Each number is 500 + 25 x the weight over the matrix's rms, rounded and kept within 0 to 999. Layers, rows and columns count from 0. Numbers have three digits each.

# up: layer 4 MLP up, 256x64, rms 0.264, rows 134-153, columns 0-63
# down: layer 4 MLP down (transposed), 256x64, rms 0.247, rows 134-153, columns 0-63
up134:487476497511548513460471488518489491489501491511522481530506510490473498479591527499497509541526444542543488487501485540495476531496513499462537488491513520528497524464499498500457523500478486
down134:468521498508495477506475513508463539502471508496490517534495479513494503536513489508480515527460494512508485462477502513540509483536494509559509489488487507550489554485494467517544522531530518
up135:484500492475518518501493487515505502496503481491497497497475510518512513509523497517485520510503487504497514509480465518484502522515490511490485514496479494508499501529492506497498498506514494
down135:506497496557463521502521508508481548505514470507508481519497504514511483522489512510543508496535504523497501500533531502479509479462480455489503479484468488497501541469532467500486500532481502
up136:500516516482562470498486480478507523555512489526521515506518488508482473483519525535500518456478442463542472514501490486508457519468554506476503497507532473479510509478515497530540497466498504
down136:493486472519517525523456520480512473515515508513508456497546487486489476469468496512464505479499451527505520500484505523505497534532536494508506543529509496499496457504517501523428490537474502
up137:488502489503486475496507525482539507553530538494527464495523486494539476473493531519493521521475499506464533483532529422541487520486481488511492480517535534493534437494509510500541492480475508
down137:513499517471528528527493544523510523553527463502492515525506522497517533557496539515500516521501514477512549499521449484494514491488518478472484510509518546482504520501490508528536507488514544
up138:529547520449437513513515490538517534532519480499500475471484525513473510510535491455473504504515489490479511526466486484498489484538478491503483503518489511493433470442459541540516490453466514
down138:455524507512490528501463473486492494512514532504461492477463429531507530464461499513531493485488472525518463527503456566517504480508498519481500518484498470519467479530484480476510517506521497
up139:503467553456474532507541513509483543510515482543520508521526459458478532507461521504496479456520473441474483480525478502512513522489472528534476470487506535486458509487487507487560535497489460
down139:470501520535511478480472490524503457534477538546534497471452481537444505501539491481498464524515499505525484523470497503531556488497513481490542515526493512468533479503515496485527493432503482
up140:530472499489497444468519551509536476486473532535488458543493485512548510502476507478529477564491484452543480533538515507508502482540488479501475504511509518526502478484471485516506492493474478
down140:483454456498517507529515473458497529504475529485536514523467426552527447470518477509503507514486445510549520509488535497495514515519461495472526495507513516462522480478488529459522504520501496
up141:521485540543477550465510490432478475487528541489505520503496504521565439509521440500476473501459496497460506510509498469524482463525529480580484529540503536463496452525515511508487476471563512
down141:514524509569516459482425504439508511505542506518480531476507481513534544520549488450482482515468503496442547450492510506464490495468521501523474486487495518481490488514471508486561507505519529
up142:506501487521471516521526496507487480508464512513543495540466465506521476465488490504508469470481507524500534453505499477495492517497531503477464445497501557495501495522500512538495494493509480
down142:468510517475471454508523491506547486480485491526464491500517497486455568525492544506477498507510488475481446482539527517471508520501522469472488524484483522533456486518522536474495521477527476
up143:465481516530492515501471498490491460506488573504532491542519492491522502483519485462483528513488513507499500505511508493480459457499470512538505478522523519509466509493523521507493532471512501
down143:501481516493503487518501495512496515545459485467514473480494480479487525501508487461543476531506505453440506480507473531542491529490468504467503487508489498530492584545467518506462494530496523
up144:472500484516461533519491519520489465548502539435515537532495487490503532468543506519480512484471516518498505496532491475501478472538500486519482509467486424448476495549473489480519495488471506
down144:495483484524492518503474500524521501489526512517482517520465545490501462495518529483501472529514467487434520511491470542477516497482496526511529528484484478469541503468515500495498515524487487
up145:518523482525538468479455497533521470494537489564458499475560483504491514508501528423527522458499543452497503531531503466527523483507532524485462450498473485506479501444500492512521490441454492
down145:554485506511548478464482473561482447530509482516461525479494451541487485556540441467532496511516509519536490477446547495534459490483494469504517523500450543546500502495518488501521503504521459
up146:500509521472481428487490497472502498528495517487500502472499488497515479489476525504471514467515496486503490570539489518536513488524468535507536509535487507480467458530501531521502500530529524
down146:520468485520443510463495551449571509519535519497475544514523527489483448549485484520537502525460457532471488484515504467535478498464518475500509497490507474505493485511513512484488508511512505
up147:499500509501472496479531514501510537496489514504516442548510473476487508478485462486501488501491452512489514484495478518478496496523545543508481543509563504514489532505540523528499531486491513
down147:489533529500503491507506434500494489485517541478522479457466511489481460505498529528478507497458483473455532528495478532464518513550474467509518533504478532511517513494509467466516509519495499
up148:515481500496518467477485563515492453501523526507499497509512504476485521505433500493508510514500517507497468528550490483482460483468515520538514492522522503524496510452525487472517479440538491
down148:480487479497505507487467526495513508524488493490487493524467483516512523527525517483492496456513496522462493525493480473481533530500480495464534510468531496520495505495488485489565509517480496
up149:556532550515513481487495511550480449463489498490533529462512526519514487517488502525467455500444551509450446511515503484469452501500484489502522499504509501516539504531493455489529505502581495
down149:488512487535515512538492501524513497511524546512503486503514445474556552522495472480453433495503529533486455516471498531476464541498510532501486550512507498512477502506459510473517523516547487
up150:515510500513526487497522530504516505475519501475504482528473512505524472493508501500449501508476537512496540525469478519485505530516496513509528494514521464498500493459532447508474481467481496
down150:501518480517536528500514515499472492499498481515468485502516544516493511512453480526459508496520503538533499509527514552530491488486447466490468531476499484507511531524502496454496489523504522
up151:510480491513524517439484485502499490450519530468499492507524473502508497432474533528482476498482496534494471536481490544468483514490496491495515541476494496508536517524508495517527523512536524
down151:489509465517496451473518476520513520485535477523481496513478490520516519461499554481524495484493531468475516519504458533461473529480493452531492470515470519475523522506473514508504535518504497
up152:532466500503524473525473516497473503497482471535543465491544461502525491479528473506552482538472430510482519512483507505500531527505475506493476493524517503517522490543475506538535476468485495
down152:504469463461484515526490466529479506511498507479508484506528533458484454497485481498464520506516520497499514489521510511490484499535481522473513513509504493459508542477533508485460470505512474
up153:554532488470516464494504512496489514535509478504486515489483524451476511501501450474527550484483528504492501498487499475532515491508463497518499505485497500522469496528517454481558463478528511
down153:519485511490499514502502500515476535536505487505501535535496469489473487504486468450503478531523506500503521550538507521462521568499494469502535481464522526543480468483528490502501492489532477